config = dict(
    init='normal',
    lr_mult_o=4.0,
    warmup_steps=200,
)
Each number is 200 + 40 x the weight over its row's rms, rounded and kept within 0 to 999. Layers, rows and columns count from 0. The size before them is the row's rms in percent of the matrix's.

# gate: layer 12 MLP gate, 320x128, rms 0.119, rows 9-75, columns 32-63
# up: layer 12 MLP up, 320x128, rms 0.125, rows 9-75, columns 32-63
# down: layer 12 MLP down (transposed), 320x128, rms 0.116, rows 9-74, columns 32-63
gate9,094,186,116,185,182,102,295,159,212,276,253,235,174,211,237,196,164,210,251,177,216,206,194,225,219,168,221,209,239,166,168,243,116
up9,097,196,189,276,169,172,331,204,193,210,252,238,195,192,207,147,208,161,144,228,234,188,251,214,262,170,255,216,210,184,162,244,171
down9,095,255,189,182,201,225,166,197,199,249,207,250,209,204,245,260,202,240,156,145,175,253,237,208,201,216,168,218,249,257,229,232,152
gate10,092,261,257,151,254,201,218,238,149,229,130,227,219,230,225,195,228,218,126,188,170,193,119,246,225,216,264,213,258,158,200,221,184
up10,092,178,225,196,203,108,217,200,207,118,214,127,249,214,181,144,182,234,155,212,179,213,142,260,205,198,286,166,257,170,256,206,260
down10,096,184,185,196,234,261,207,183,213,226,206,233,182,188,170,162,187,108,170,236,219,258,263,163,196,243,227,214,185,181,177,194,298
gate11,103,207,286,160,215,182,204,222,230,233,207,247,186,188,218,195,137,240,187,156,265,219,220,214,234,266,252,180,182,223,200,250,241
up11,105,183,218,149,203,207,175,266,241,212,138,230,227,248,122,211,260,129,222,196,276,198,260,205,215,216,198,190,188,189,185,254,108
down11,104,155,198,151,210,185,281,247,174,212,214,185,258,225,184,253,258,123,225,242,271,233,175,189,215,317,151,165,255,205,225,215,202
gate12,102,167,273,147,141,227,194,175,172,238,110,230,250,220,215,288,168,209,192,242,209,190,199,219,223,164,228,196,162,227,182,239,207
up12,101,180,216,162,241,212,273,158,198,247,229,222,177,122,128,261,269,180,224,193,225,173,169,224,168,160,209,253,230,225,144,249,264
down12,104,183,237,194,317,216,221,235,169,304,228,221,216,185,190,171,183,172,200,249,218,201,202,181,199,189,243,177,208,216,228,233,243
gate13,086,256,136,209,232,177,140,315,232,170,159,159,124,187,153,270,124,208,163,180,235,196,200,189,256,137,172,228,268,204,233,211,162
up13,095,258,198,217,171,275,197,141,150,185,198,90,123,261,205,198,190,190,218,162,150,158,199,250,232,253,213,278,218,210,253,199,234
down13,094,202,225,155,179,187,163,286,162,116,249,210,272,266,205,261,219,267,201,252,243,209,199,133,149,181,107,235,230,296,216,172,270
gate14,101,130,169,195,171,204,139,289,297,257,203,220,153,173,240,152,163,111,252,216,225,211,215,198,244,130,205,266,206,227,170,157,255
up14,103,199,184,221,190,232,158,222,225,177,199,168,198,169,281,234,250,199,180,160,227,200,176,200,158,259,220,201,214,214,210,236,150
down14,107,129,145,194,202,162,159,235,198,186,175,217,203,212,152,114,181,185,221,217,234,206,159,127,196,298,246,207,167,144,225,175,252
gate15,093,229,143,269,225,193,178,186,237,179,234,148,223,211,214,213,237,241,154,241,240,243,170,187,189,189,171,159,106,231,192,196,196
up15,099,233,117,187,220,204,251,237,207,180,119,237,184,267,220,243,260,251,177,244,183,210,173,145,135,236,164,225,154,171,201,233,207
down15,097,215,174,256,241,184,151,221,277,199,227,170,190,210,179,215,252,197,238,255,168,208,157,198,192,222,132,269,168,154,211,177,123
gate16,099,213,173,258,222,182,220,247,128,263,152,254,168,232,165,199,211,215,207,231,175,182,217,156,223,260,141,248,147,251,249,207,274
up16,097,171,228,197,196,199,163,172,172,134,184,178,172,156,224,209,202,250,84,231,242,207,198,262,169,174,212,165,231,216,212,178,235
down16,095,178,226,251,152,173,161,150,289,160,200,175,271,200,215,259,211,177,224,121,156,238,223,177,244,153,260,300,210,258,213,168,162
gate17,096,200,261,246,213,213,256,204,204,278,224,184,210,119,216,276,244,223,197,192,159,167,189,174,161,229,208,162,180,169,191,246,169
up17,101,190,258,135,139,146,183,171,209,236,116,171,191,178,211,282,199,244,201,212,243,255,224,198,175,268,137,245,156,171,117,238,166
down17,098,239,204,212,207,201,203,226,243,198,148,180,115,194,253,186,216,204,243,231,178,293,254,195,239,132,161,214,257,232,177,244,226
gate18,100,251,147,232,132,199,194,85,207,262,245,244,256,269,205,148,207,255,269,252,130,207,186,196,158,251,164,200,180,231,203,213,168
up18,109,256,202,189,211,239,262,219,120,207,129,180,250,271,207,197,182,219,281,158,227,215,260,143,206,114,158,275,151,232,209,245,153
down18,107,197,231,177,186,197,163,313,153,152,223,192,217,250,159,226,235,199,228,217,231,155,189,234,240,228,214,190,147,201,221,153,202
gate19,105,201,218,216,243,198,219,244,169,213,174,298,209,273,212,179,202,261,228,151,266,195,173,192,230,227,146,181,152,198,223,199,273
up19,106,167,204,112,215,243,181,187,228,233,181,154,167,192,185,241,188,162,186,231,228,175,206,225,215,207,124,216,114,216,284,255,187
down19,105,230,219,215,233,229,193,242,128,211,137,210,215,216,206,235,130,267,167,208,224,88,186,236,265,260,209,246,150,165,228,241,237
gate20,110,181,187,242,207,226,263,128,216,159,258,157,303,238,239,191,153,178,170,180,224,180,226,156,252,110,106,126,273,156,145,194,233
up20,107,186,176,185,217,180,320,174,271,209,204,190,185,140,136,200,221,287,221,272,246,250,176,245,163,265,211,147,183,223,197,196,194
down20,102,277,141,210,186,197,235,190,186,185,146,287,193,286,234,162,201,176,215,249,190,129,184,252,122,215,241,218,177,264,248,214,140
gate21,101,177,207,231,246,226,175,185,211,204,308,217,154,196,244,220,168,139,235,168,243,214,208,205,167,187,145,216,232,267,148,155,190
up21,098,220,207,220,157,130,255,148,203,171,193,190,195,134,202,196,173,163,160,268,114,227,172,299,193,191,192,213,141,226,250,244,217
down21,102,181,198,210,168,149,282,199,212,153,220,152,224,167,229,220,219,273,140,252,229,198,238,153,175,220,234,232,212,217,209,198,222
gate22,104,157,207,257,184,192,145,196,229,229,174,121,191,240,213,167,191,177,176,159,97,107,228,175,135,159,198,167,190,141,197,154,202
up22,101,190,186,177,243,215,190,204,135,232,201,165,223,229,186,198,223,222,212,163,250,129,198,170,167,73,225,205,193,207,188,190,160
down22,093,230,145,145,156,270,224,202,186,179,199,193,141,243,225,169,207,152,203,267,208,238,211,209,223,238,233,242,236,190,177,174,300
gate23,091,231,197,150,179,222,204,157,129,156,219,215,219,221,188,241,136,148,183,204,228,182,188,195,237,217,195,198,206,230,216,168,229
up23,086,197,171,204,264,205,180,217,203,258,222,215,209,194,235,159,220,234,186,218,211,185,240,170,234,144,144,170,212,155,164,212,88
down23,090,179,222,198,178,210,186,214,195,233,247,154,195,196,208,178,167,254,197,155,175,240,234,200,110,214,181,233,213,259,204,197,22
gate24,099,210,189,136,169,220,216,196,184,195,198,189,203,170,262,212,275,235,164,156,170,224,205,162,177,185,214,210,225,272,239,205,134
up24,099,183,174,178,216,164,212,260,241,164,198,218,228,242,223,220,229,209,118,264,145,129,263,216,234,178,207,180,172,210,246,143,229
down24,097,166,146,220,262,205,228,199,119,266,202,267,239,231,140,215,264,270,184,177,107,131,168,184,243,143,203,197,242,254,244,164,158
gate25,100,124,212,193,180,161,226,208,231,92,277,230,136,210,253,205,174,167,213,194,195,185,183,169,141,179,214,179,252,188,219,173,179
up25,100,196,160,214,236,228,213,217,247,132,288,174,160,226,217,173,163,230,223,235,186,208,183,130,219,225,213,239,144,138,140,191,203
down25,105,234,199,258,156,204,173,193,191,194,148,179,202,221,133,236,210,208,173,145,187,176,188,214,199,167,209,172,154,232,180,183,161
gate26,103,263,231,235,176,179,219,189,208,280,207,284,136,286,178,184,202,197,312,173,210,221,155,211,188,198,244,190,165,193,172,228,262
up26,104,162,145,173,262,177,199,145,170,223,166,194,224,196,178,247,212,214,206,249,189,228,190,206,163,193,172,157,228,169,157,167,246
down26,104,224,203,218,183,140,85,172,190,154,208,158,215,182,159,140,140,264,187,202,221,193,185,192,206,185,216,227,206,170,233,193,317
gate27,101,111,181,217,159,205,154,170,238,249,167,196,270,322,214,204,147,113,213,229,211,174,198,247,211,160,203,263,248,224,213,240,205
up27,096,238,76,210,262,213,210,211,182,114,147,197,206,163,209,174,248,206,213,212,247,259,151,214,137,227,219,262,210,198,191,150,169
down27,098,248,244,226,86,145,137,212,93,261,238,215,216,195,234,169,212,196,231,211,93,147,191,215,187,250,174,195,228,193,165,258,189
gate28,100,168,246,238,211,229,116,200,175,182,184,207,131,172,179,212,207,188,142,203,198,179,172,186,197,220,191,120,241,215,157,234,221
up28,094,131,263,144,181,166,268,183,159,211,152,196,216,237,151,287,224,216,231,273,205,191,236,201,231,186,218,191,194,184,178,169,77
down28,097,258,250,176,198,119,243,260,203,215,212,124,196,182,249,238,164,202,200,177,139,223,143,172,146,195,234,232,218,113,296,194,193
gate29,099,220,186,144,169,186,181,302,154,249,165,226,208,146,153,161,255,226,251,269,180,263,137,159,200,217,181,195,198,227,184,125,200
up29,106,208,225,182,219,305,188,255,174,152,168,193,185,244,199,221,215,235,185,120,241,177,245,249,151,251,288,182,195,195,140,229,225
down29,100,187,209,220,215,281,180,254,184,248,230,136,184,233,162,147,184,210,132,308,140,173,303,208,178,207,232,184,180,230,178,177,251
gate30,098,168,180,309,184,262,187,209,147,247,232,121,235,206,190,204,253,175,205,202,205,201,229,214,228,186,183,209,192,211,193,159,215
up30,092,273,166,245,159,251,181,206,166,185,210,255,216,193,306,198,224,198,179,164,243,210,293,211,200,180,255,185,246,246,210,142,135
down30,088,215,130,212,245,226,213,215,215,186,193,174,182,149,170,165,231,181,188,148,249,278,118,199,157,228,193,223,161,205,139,202,172
gate31,104,242,239,276,216,220,250,141,190,185,157,274,164,223,222,204,214,181,245,205,243,176,205,253,85,202,216,238,164,262,186,164,193
up31,112,161,249,192,170,239,158,200,189,220,186,212,134,190,268,207,255,218,179,241,206,211,149,240,286,167,199,210,151,185,166,183,196
down31,107,206,197,153,234,219,200,225,259,208,300,168,264,222,139,238,193,238,200,197,194,225,203,238,179,154,174,184,260,188,189,179,175
gate32,100,229,207,240,197,203,221,235,201,208,186,234,144,133,192,235,163,214,177,183,233,140,174,200,181,154,173,162,147,257,207,147,218
up32,106,207,254,170,167,187,143,141,231,244,221,204,226,219,177,176,217,304,138,220,223,204,282,183,128,184,180,170,316,253,195,198,210
down32,103,246,189,206,168,210,167,193,228,205,195,256,270,200,170,314,244,115,237,217,202,167,244,192,226,193,161,230,175,174,120,195,160
gate33,103,237,108,245,203,148,220,129,245,291,260,182,208,199,161,168,129,246,228,205,210,151,243,242,248,260,176,173,178,223,230,200,234
up33,111,251,209,200,133,183,195,213,102,195,162,203,216,144,210,204,205,197,252,177,210,206,173,241,189,261,163,239,209,286,177,174,218
down33,103,137,197,137,183,202,181,233,212,201,155,164,241,204,234,246,127,118,152,171,188,171,188,208,219,215,215,146,163,153,167,154,183
gate34,103,219,193,195,237,186,211,113,267,201,134,185,265,225,234,224,174,179,174,196,176,227,189,160,246,140,178,232,180,277,239,156,191
up34,116,155,171,214,202,145,203,234,279,208,204,157,207,157,222,221,189,125,181,266,196,201,183,247,153,286,229,158,232,209,200,191,114
down34,102,177,194,137,206,205,208,186,249,241,263,165,225,158,211,194,158,124,205,258,219,246,154,201,204,142,179,215,215,210,169,201,199
gate35,106,204,191,171,187,205,182,180,226,172,196,217,228,156,188,162,231,202,151,182,220,239,223,179,185,247,200,178,236,208,207,201,153
up35,105,239,156,182,269,179,152,218,272,196,250,208,175,180,230,212,218,181,134,280,202,250,225,218,268,273,251,194,306,229,124,169,231
down35,101,202,165,192,213,227,203,175,162,187,193,204,201,252,237,105,241,206,243,239,189,274,113,259,185,234,176,206,190,151,202,104,203
gate36,105,240,202,288,198,178,166,230,189,202,230,249,144,166,236,280,162,268,181,190,160,158,204,236,278,146,196,133,184,235,173,202,221
up36,102,244,128,166,199,250,168,238,179,143,206,205,211,221,193,230,220,230,130,119,204,180,88,218,220,156,160,221,205,169,210,223,213
down36,105,243,254,204,217,144,247,208,195,140,181,277,166,158,201,221,193,143,259,239,210,276,174,272,196,193,266,181,212,162,180,157,154
gate37,097,209,257,183,194,168,182,204,190,263,223,217,171,189,196,254,155,179,262,236,191,233,273,248,191,178,239,222,259,187,127,274,245
up37,102,233,181,227,190,196,261,282,133,266,135,200,131,187,254,240,158,181,217,182,260,272,230,184,189,187,221,240,261,207,183,151,218
down37,099,197,162,201,157,192,132,202,213,191,242,172,205,200,178,219,233,234,248,269,216,225,186,217,169,187,197,172,204,264,170,105,120
gate38,097,212,228,265,183,217,171,212,180,231,181,159,219,259,234,195,146,119,219,241,231,215,153,133,213,193,201,170,171,289,206,196,201
up38,101,255,249,264,124,227,217,175,216,170,141,139,206,251,182,238,198,202,170,214,215,186,234,160,194,245,201,241,188,169,204,159,188
down38,102,164,191,197,140,171,204,168,232,257,187,243,179,167,213,199,170,241,193,240,173,242,197,202,192,152,185,204,199,320,208,158,194
gate39,100,266,205,170,204,218,223,255,194,162,178,165,197,186,168,100,178,209,217,237,215,245,195,204,210,276,213,133,229,191,161,224,189
up39,099,194,188,192,239,224,239,222,211,231,256,147,244,119,172,197,214,169,214,160,270,173,200,229,183,273,79,96,209,151,226,270,188
down39,102,156,173,259,218,216,223,225,283,181,253,187,244,191,252,217,182,260,201,240,244,191,241,247,208,192,278,296,182,179,171,191,265
gate40,106,220,274,176,193,212,262,127,143,218,272,189,249,163,219,269,213,153,236,200,250,218,205,271,299,244,232,175,227,233,166,242,211
up40,104,243,193,272,170,242,180,176,202,217,174,283,216,250,161,187,169,230,172,166,113,210,218,181,237,186,176,149,229,281,143,216,216
down40,098,224,136,218,202,169,202,105,199,93,186,216,184,220,205,164,238,166,220,266,220,214,151,218,241,153,210,188,227,271,250,188,268
gate41,091,280,222,154,191,230,172,232,226,194,304,230,155,194,141,264,277,156,141,232,168,135,170,245,287,156,169,243,191,137,235,204,217
up41,094,190,255,174,193,224,170,227,287,132,202,211,203,181,216,202,141,300,181,282,172,245,186,150,247,180,186,201,216,183,165,160,212
down41,098,247,216,161,243,178,179,252,208,219,216,207,131,165,176,159,289,144,294,222,176,192,207,278,262,176,234,191,198,235,179,232,170
gate42,093,228,176,201,224,175,246,253,205,217,237,249,227,163,203,164,235,276,221,133,221,131,237,173,233,184,194,205,138,228,292,204,168
up42,094,190,241,230,181,200,168,175,196,203,213,188,246,195,171,219,177,169,115,225,206,306,190,257,207,142,190,131,171,227,260,257,188
down42,098,207,196,108,196,203,144,259,219,214,173,209,188,203,164,249,216,217,183,196,179,196,164,174,179,199,243,237,210,187,164,175,135
gate43,099,174,211,297,155,236,224,65,214,179,279,199,133,169,204,187,179,200,217,292,143,206,179,197,210,225,226,276,160,231,246,241,178
up43,094,197,138,267,214,152,125,186,231,266,297,267,216,217,173,202,268,185,285,173,172,147,190,187,175,196,214,139,220,229,194,182,215
down43,095,168,144,190,202,273,138,167,221,182,152,154,230,104,190,163,181,175,103,231,165,161,208,210,182,252,187,251,215,212,206,225,258
gate44,100,196,132,219,265,225,144,257,229,281,226,228,151,185,252,261,191,172,182,193,177,243,199,150,276,186,227,160,298,149,238,146,156
up44,104,212,131,227,225,170,188,184,210,160,247,198,207,168,194,202,218,198,173,188,173,206,206,273,200,252,213,148,161,128,255,233,231
down44,099,224,199,238,200,147,241,225,171,223,131,172,178,265,168,215,151,123,180,205,162,228,162,261,184,212,225,211,201,239,136,132,131
gate45,105,151,157,246,279,199,146,190,194,248,191,231,236,171,158,250,214,124,179,203,164,252,268,204,191,200,215,167,246,267,205,193,179
up45,102,157,226,162,201,227,192,238,255,192,235,185,201,228,262,189,180,190,189,220,237,220,174,226,146,151,227,235,200,179,154,144,274
down45,103,213,253,179,181,142,178,213,131,201,159,147,219,248,175,225,163,230,213,281,114,228,237,152,250,299,167,207,192,201,193,167,201
gate46,105,260,221,203,198,102,243,218,246,234,241,216,141,170,259,160,239,149,161,131,248,115,120,193,285,155,157,191,149,172,292,177,239
up46,108,99,237,133,230,131,200,165,245,257,148,211,210,249,230,219,194,208,247,162,205,241,276,192,240,164,176,250,237,184,192,224,238
down46,108,169,182,242,270,243,228,88,251,186,215,190,269,163,201,182,147,224,228,268,231,249,186,260,186,177,158,221,251,200,209,258,123
gate47,102,282,209,193,185,207,159,226,197,135,133,146,260,201,168,132,205,209,163,281,187,221,170,202,206,195,259,194,198,201,171,241,240
up47,100,204,227,142,134,239,176,200,211,125,198,274,174,202,170,207,236,216,173,249,148,245,206,194,158,220,312,211,240,200,189,105,219
down47,101,221,203,197,223,209,212,208,219,172,218,171,161,225,257,170,208,218,179,205,229,260,138,193,251,200,213,258,138,72,243,232,153
gate48,103,211,234,127,212,187,228,193,206,229,211,152,124,189,175,115,154,223,220,213,216,128,209,194,199,210,245,153,159,246,181,210,262
up48,105,165,217,221,142,178,220,204,215,219,263,225,200,264,202,203,223,276,277,247,150,255,248,182,172,219,196,303,215,241,306,251,214
down48,100,126,130,154,150,196,117,212,167,163,151,187,199,176,159,177,241,216,147,324,142,183,193,161,209,170,256,166,200,187,219,188,140
gate49,085,163,209,206,186,109,231,237,236,225,165,206,232,204,265,169,209,141,242,240,174,149,270,117,276,219,200,221,211,160,201,221,163
up49,089,281,235,226,181,251,134,224,146,197,232,157,292,249,206,142,194,186,241,169,146,235,200,130,244,177,233,180,184,180,161,184,176
down49,092,248,199,140,225,255,259,91,228,138,218,219,190,219,162,125,190,194,168,210,228,172,250,259,182,181,177,162,196,149,223,259,131
gate50,107,249,158,188,152,248,223,100,135,245,196,180,252,236,193,219,217,206,202,224,187,198,271,188,220,189,242,215,128,222,238,250,213
up50,103,175,157,156,191,233,199,215,200,158,233,186,171,242,222,180,203,203,216,196,232,189,165,241,205,215,141,156,220,196,210,186,140
down50,101,187,169,290,121,177,219,160,180,228,184,157,172,194,201,207,191,210,191,170,151,188,222,119,242,205,231,179,161,251,236,267,200
gate51,103,184,181,178,148,187,193,232,260,286,161,145,206,126,169,208,207,204,298,275,200,216,283,174,209,190,212,263,190,215,207,261,188
up51,107,208,183,255,213,238,269,188,238,177,166,237,253,219,261,126,242,154,168,138,199,246,170,269,220,214,175,250,231,190,174,182,221
down51,102,235,178,285,132,196,167,178,230,159,180,139,226,160,197,197,150,196,190,218,216,220,227,281,162,216,117,214,286,253,187,200,210
gate52,103,237,216,118,235,209,164,208,183,220,141,239,213,237,153,197,163,206,209,212,182,186,221,178,163,216,196,159,267,160,230,163,249
up52,104,248,189,190,244,156,164,189,192,212,190,241,225,208,224,198,202,168,87,217,192,200,130,165,206,197,169,225,191,222,206,191,205
down52,102,170,184,219,126,177,196,176,193,240,219,140,202,265,256,183,166,198,197,190,220,187,207,211,220,175,196,161,245,210,157,180,193
gate53,100,202,155,143,242,190,205,265,237,161,197,235,213,164,142,195,156,160,141,217,220,166,210,231,252,199,268,222,232,201,182,103,193
up53,102,259,181,196,203,152,225,152,144,221,298,200,186,163,136,165,177,204,235,290,233,170,198,217,205,182,222,174,213,197,91,136,140
down53,103,199,189,187,172,167,251,218,219,175,227,250,241,209,213,206,247,150,202,204,244,143,177,245,276,179,192,251,112,202,158,172,63
gate54,104,264,152,208,237,162,231,210,260,228,293,124,109,199,113,219,174,165,212,247,251,175,138,145,190,260,242,192,190,252,186,175,211
up54,098,237,208,275,205,242,122,204,218,336,161,190,191,266,186,201,193,197,170,250,145,178,165,179,215,220,175,232,212,194,158,181,236
down54,099,214,180,166,251,123,142,192,172,235,245,167,204,158,289,195,199,109,228,222,164,276,226,163,175,256,168,191,248,185,187,217,125
gate55,103,206,207,283,170,241,200,196,247,204,159,226,172,176,154,208,181,121,200,178,250,232,166,212,230,231,149,202,176,143,98,157,108
up55,103,191,226,199,201,255,215,196,152,267,228,237,157,197,144,201,199,250,248,217,140,184,275,172,191,265,150,140,148,230,258,131,265
down55,100,262,240,128,145,213,200,171,234,166,139,226,250,198,134,230,178,183,239,167,227,216,225,278,247,198,217,179,217,204,130,179,203
gate56,099,256,132,231,234,192,283,222,184,174,239,186,229,112,238,124,212,186,106,148,164,224,144,219,197,164,271,208,179,236,164,235,183
up56,097,217,185,209,178,209,226,195,219,298,184,199,96,148,225,230,176,248,161,203,208,173,170,181,221,216,258,190,239,135,145,208,105
down56,099,202,187,275,184,217,188,255,229,210,215,220,214,152,114,163,238,204,251,187,221,214,157,202,228,266,210,212,199,190,194,152,138
gate57,105,248,131,281,176,227,256,157,219,202,250,231,203,189,242,201,264,221,269,205,177,186,246,178,193,147,165,97,150,244,223,220,224
up57,108,228,164,153,165,307,176,181,197,262,170,293,257,228,226,157,133,124,216,173,188,156,188,177,166,200,189,228,182,270,129,298,197
down57,107,204,229,146,150,256,203,224,125,236,219,192,262,170,222,203,166,227,200,252,209,153,153,137,271,159,190,124,178,234,254,256,314
gate58,097,266,199,234,145,237,279,256,126,165,180,124,217,169,236,200,220,235,158,221,259,200,126,144,228,175,179,154,142,225,203,150,203
up58,099,246,206,242,174,196,183,236,188,137,137,227,206,225,162,275,217,199,232,163,196,244,165,176,176,196,217,209,164,172,246,145,154
down58,099,197,224,221,161,160,148,198,150,200,225,190,187,229,272,210,192,199,137,203,146,191,206,135,239,168,271,219,196,255,208,192,317
gate59,105,249,208,173,157,236,227,182,169,159,230,224,222,215,266,208,285,199,181,180,149,113,121,212,248,278,199,117,166,163,170,172,172
up59,104,123,209,219,107,238,156,153,248,189,211,251,184,243,250,252,207,212,146,192,228,170,204,201,220,159,149,217,179,180,134,196,226
down59,107,234,182,139,261,227,245,161,224,202,192,166,147,212,231,219,174,193,200,266,237,196,238,193,194,237,296,165,196,135,183,250,213
gate60,096,253,196,207,232,230,259,182,235,218,184,172,246,276,222,197,222,211,267,230,204,247,202,143,146,245,204,221,241,253,257,124,173
up60,102,207,153,197,212,180,170,223,187,236,219,213,184,252,198,196,270,200,241,259,232,128,178,267,207,199,177,227,229,191,196,125,216
down60,099,250,170,132,165,213,267,224,238,185,198,158,205,222,244,153,211,219,169,256,218,260,265,222,132,151,204,184,178,207,196,149,222
gate61,103,232,198,206,254,160,270,214,210,187,193,140,195,136,165,249,143,209,198,206,327,202,219,202,210,221,159,194,188,216,212,122,182
up61,093,192,230,215,201,211,166,205,149,219,156,209,192,203,164,177,198,229,215,227,256,151,222,237,265,160,239,250,229,158,202,184,128
down61,098,176,276,203,190,161,150,199,220,224,201,211,265,200,207,214,168,208,230,210,214,230,226,202,222,243,199,195,128,267,195,203,181
gate62,105,210,232,181,264,147,172,135,290,240,238,154,129,180,215,202,196,274,215,208,182,162,187,228,178,210,118,109,197,201,265,253,174
up62,107,218,213,317,216,188,261,231,204,193,214,247,216,236,226,220,236,144,280,221,247,136,226,208,197,224,156,192,187,208,220,174,228
down62,108,260,221,132,272,302,227,274,225,279,187,122,224,181,123,194,260,214,203,114,202,206,201,235,176,238,196,215,205,142,200,191,192
gate63,092,251,214,252,189,166,206,183,296,192,206,213,228,207,197,177,254,165,177,235,205,196,226,169,262,192,240,235,198,167,202,179,103
up63,094,222,294,191,110,241,204,176,234,216,154,122,237,225,219,183,174,160,178,233,159,197,277,211,177,186,177,233,185,168,158,219,156
down63,100,249,171,173,270,228,185,180,193,179,218,198,167,244,164,232,207,160,219,228,208,259,146,206,193,201,232,232,176,143,268,190,223
gate64,097,268,184,212,193,220,233,187,135,173,177,155,215,165,227,208,247,168,163,212,218,152,211,180,271,251,268,178,204,174,225,141,173
up64,096,181,173,227,205,195,112,205,175,178,210,195,215,203,235,165,185,187,240,256,185,248,256,223,238,249,188,277,128,238,242,116,160
down64,098,249,183,187,239,198,162,160,171,243,209,244,212,211,136,150,239,189,203,171,230,174,236,152,181,202,144,127,243,199,168,246,179
gate65,100,299,227,208,257,214,201,194,292,174,217,301,129,183,179,248,204,193,165,156,251,243,200,210,132,252,227,202,235,219,189,203,269
up65,103,257,227,238,185,240,162,188,214,239,182,238,230,292,270,253,243,198,249,176,109,295,180,194,179,218,170,204,196,184,194,190,202
down65,108,225,216,284,255,129,174,157,186,234,169,232,194,157,164,204,232,153,212,206,188,171,201,186,187,185,169,178,235,229,144,172,196
gate66,101,203,223,234,137,216,204,170,192,230,182,219,109,198,217,244,151,181,200,263,227,204,251,235,278,214,177,240,181,231,197,177,168
up66,107,216,174,218,137,228,230,212,248,193,154,135,201,146,212,183,110,129,159,157,177,212,220,208,262,124,138,240,279,198,183,174,240
down66,104,238,152,208,173,236,195,295,207,176,229,188,162,215,147,200,260,218,180,193,154,290,192,199,239,165,181,154,209,221,229,199,128
gate67,099,191,252,179,191,220,177,239,253,154,271,283,163,140,172,228,152,284,215,221,149,211,191,289,132,242,220,193,186,208,243,191,199
up67,100,187,295,231,212,266,287,198,238,169,144,269,187,248,274,135,231,235,214,257,214,209,245,158,224,231,259,224,146,156,145,178,134
down67,102,290,196,231,237,188,211,242,268,205,250,280,184,246,203,185,170,156,236,196,186,196,252,226,219,224,174,236,204,230,183,211,148
gate68,095,186,162,177,149,233,114,211,281,204,203,244,129,205,244,131,182,180,140,208,266,120,229,184,195,214,206,191,194,191,170,141,95
up68,099,204,194,231,183,258,251,199,187,304,209,174,160,189,305,157,186,189,193,199,234,290,208,251,220,210,198,276,235,265,179,244,225
down68,099,216,185,234,177,218,172,185,260,189,138,239,210,266,201,293,172,224,209,162,206,141,161,285,206,249,193,211,261,186,173,196,325
gate69,098,140,273,227,155,199,158,234,201,174,178,194,221,108,288,189,153,219,176,166,209,201,164,228,156,216,254,124,121,192,171,170,240
up69,096,201,183,217,243,214,181,155,194,199,205,233,202,199,273,200,117,239,174,151,173,230,218,277,175,229,214,199,173,189,195,210,254
down69,099,216,248,280,181,207,247,205,230,244,164,131,232,221,245,222,219,166,127,165,111,226,106,170,187,236,199,143,193,223,186,155,242
gate70,104,172,126,186,236,272,246,217,208,204,196,188,206,142,159,170,201,242,183,209,198,228,243,166,252,185,207,289,182,148,238,181,231
up70,095,126,226,211,153,198,221,251,241,260,227,282,207,171,245,139,167,162,180,207,211,199,193,208,258,177,166,175,227,173,135,164,254
down70,097,183,197,162,188,220,270,173,185,189,261,208,183,142,155,170,221,214,189,175,182,179,251,235,260,182,171,180,236,244,292,203,270
gate71,110,242,198,181,171,193,222,192,202,248,265,301,168,195,206,178,186,181,216,186,238,139,229,203,269,138,195,216,200,242,216,158,242
up71,101,262,105,244,167,267,285,178,180,194,218,246,257,148,308,170,191,167,225,202,214,154,204,223,178,198,202,193,216,158,140,198,193
down71,104,225,263,157,267,210,235,188,250,280,170,195,245,211,157,190,191,143,154,171,288,193,256,181,176,280,245,219,194,231,259,182,255
gate72,103,160,250,183,207,215,157,214,172,217,197,149,188,180,320,232,199,191,193,215,251,129,254,207,213,261,155,227,205,201,150,238,252
up72,108,276,207,199,189,208,209,175,204,243,151,172,323,192,171,185,213,250,215,225,164,260,216,229,213,215,225,232,150,185,190,153,209
down72,103,236,182,218,146,197,236,211,153,202,218,213,272,215,186,165,237,153,150,147,195,149,185,143,197,231,190,193,218,243,202,275,137
gate73,109,249,218,249,193,200,242,194,192,257,202,226,200,193,140,151,275,173,223,259,188,180,231,222,146,236,229,168,177,244,132,144,223
up73,104,171,244,235,189,162,209,230,196,162,191,284,225,138,151,223,244,235,144,209,200,190,175,215,204,285,100,314,176,187,285,194,159
down73,106,266,256,148,276,215,186,163,222,167,154,155,219,207,226,186,148,209,197,211,275,254,213,170,263,141,227,159,171,161,220,230,216
gate74,101,124,194,233,165,189,205,134,198,213,181,206,120,207,203,203,142,201,177,157,174,243,115,80,198,180,123,210,182,236,209,187,220
up74,101,149,175,346,169,214,223,259,253,209,190,165,254,257,223,180,211,204,208,232,221,157,226,159,176,196,213,246,170,167,190,216,208
down74,101,181,243,228,192,177,216,160,109,236,212,250,166,159,145,201,178,232,177,225,219,211,158,233,210,188,221,131,163,141,167,167,137
gate75,100,218,263,217,273,202,203,178,157,216,175,222,165,189,144,179,191,137,192,243,246,177,171,183,116,225,216,261,179,250,230,203,254
up75,104,139,263,205,235,166,198,176,227,240,197,191,158,192,237,115,170,161,217,179,168,116,275,193,220,171,125,247,129,259,166,229,151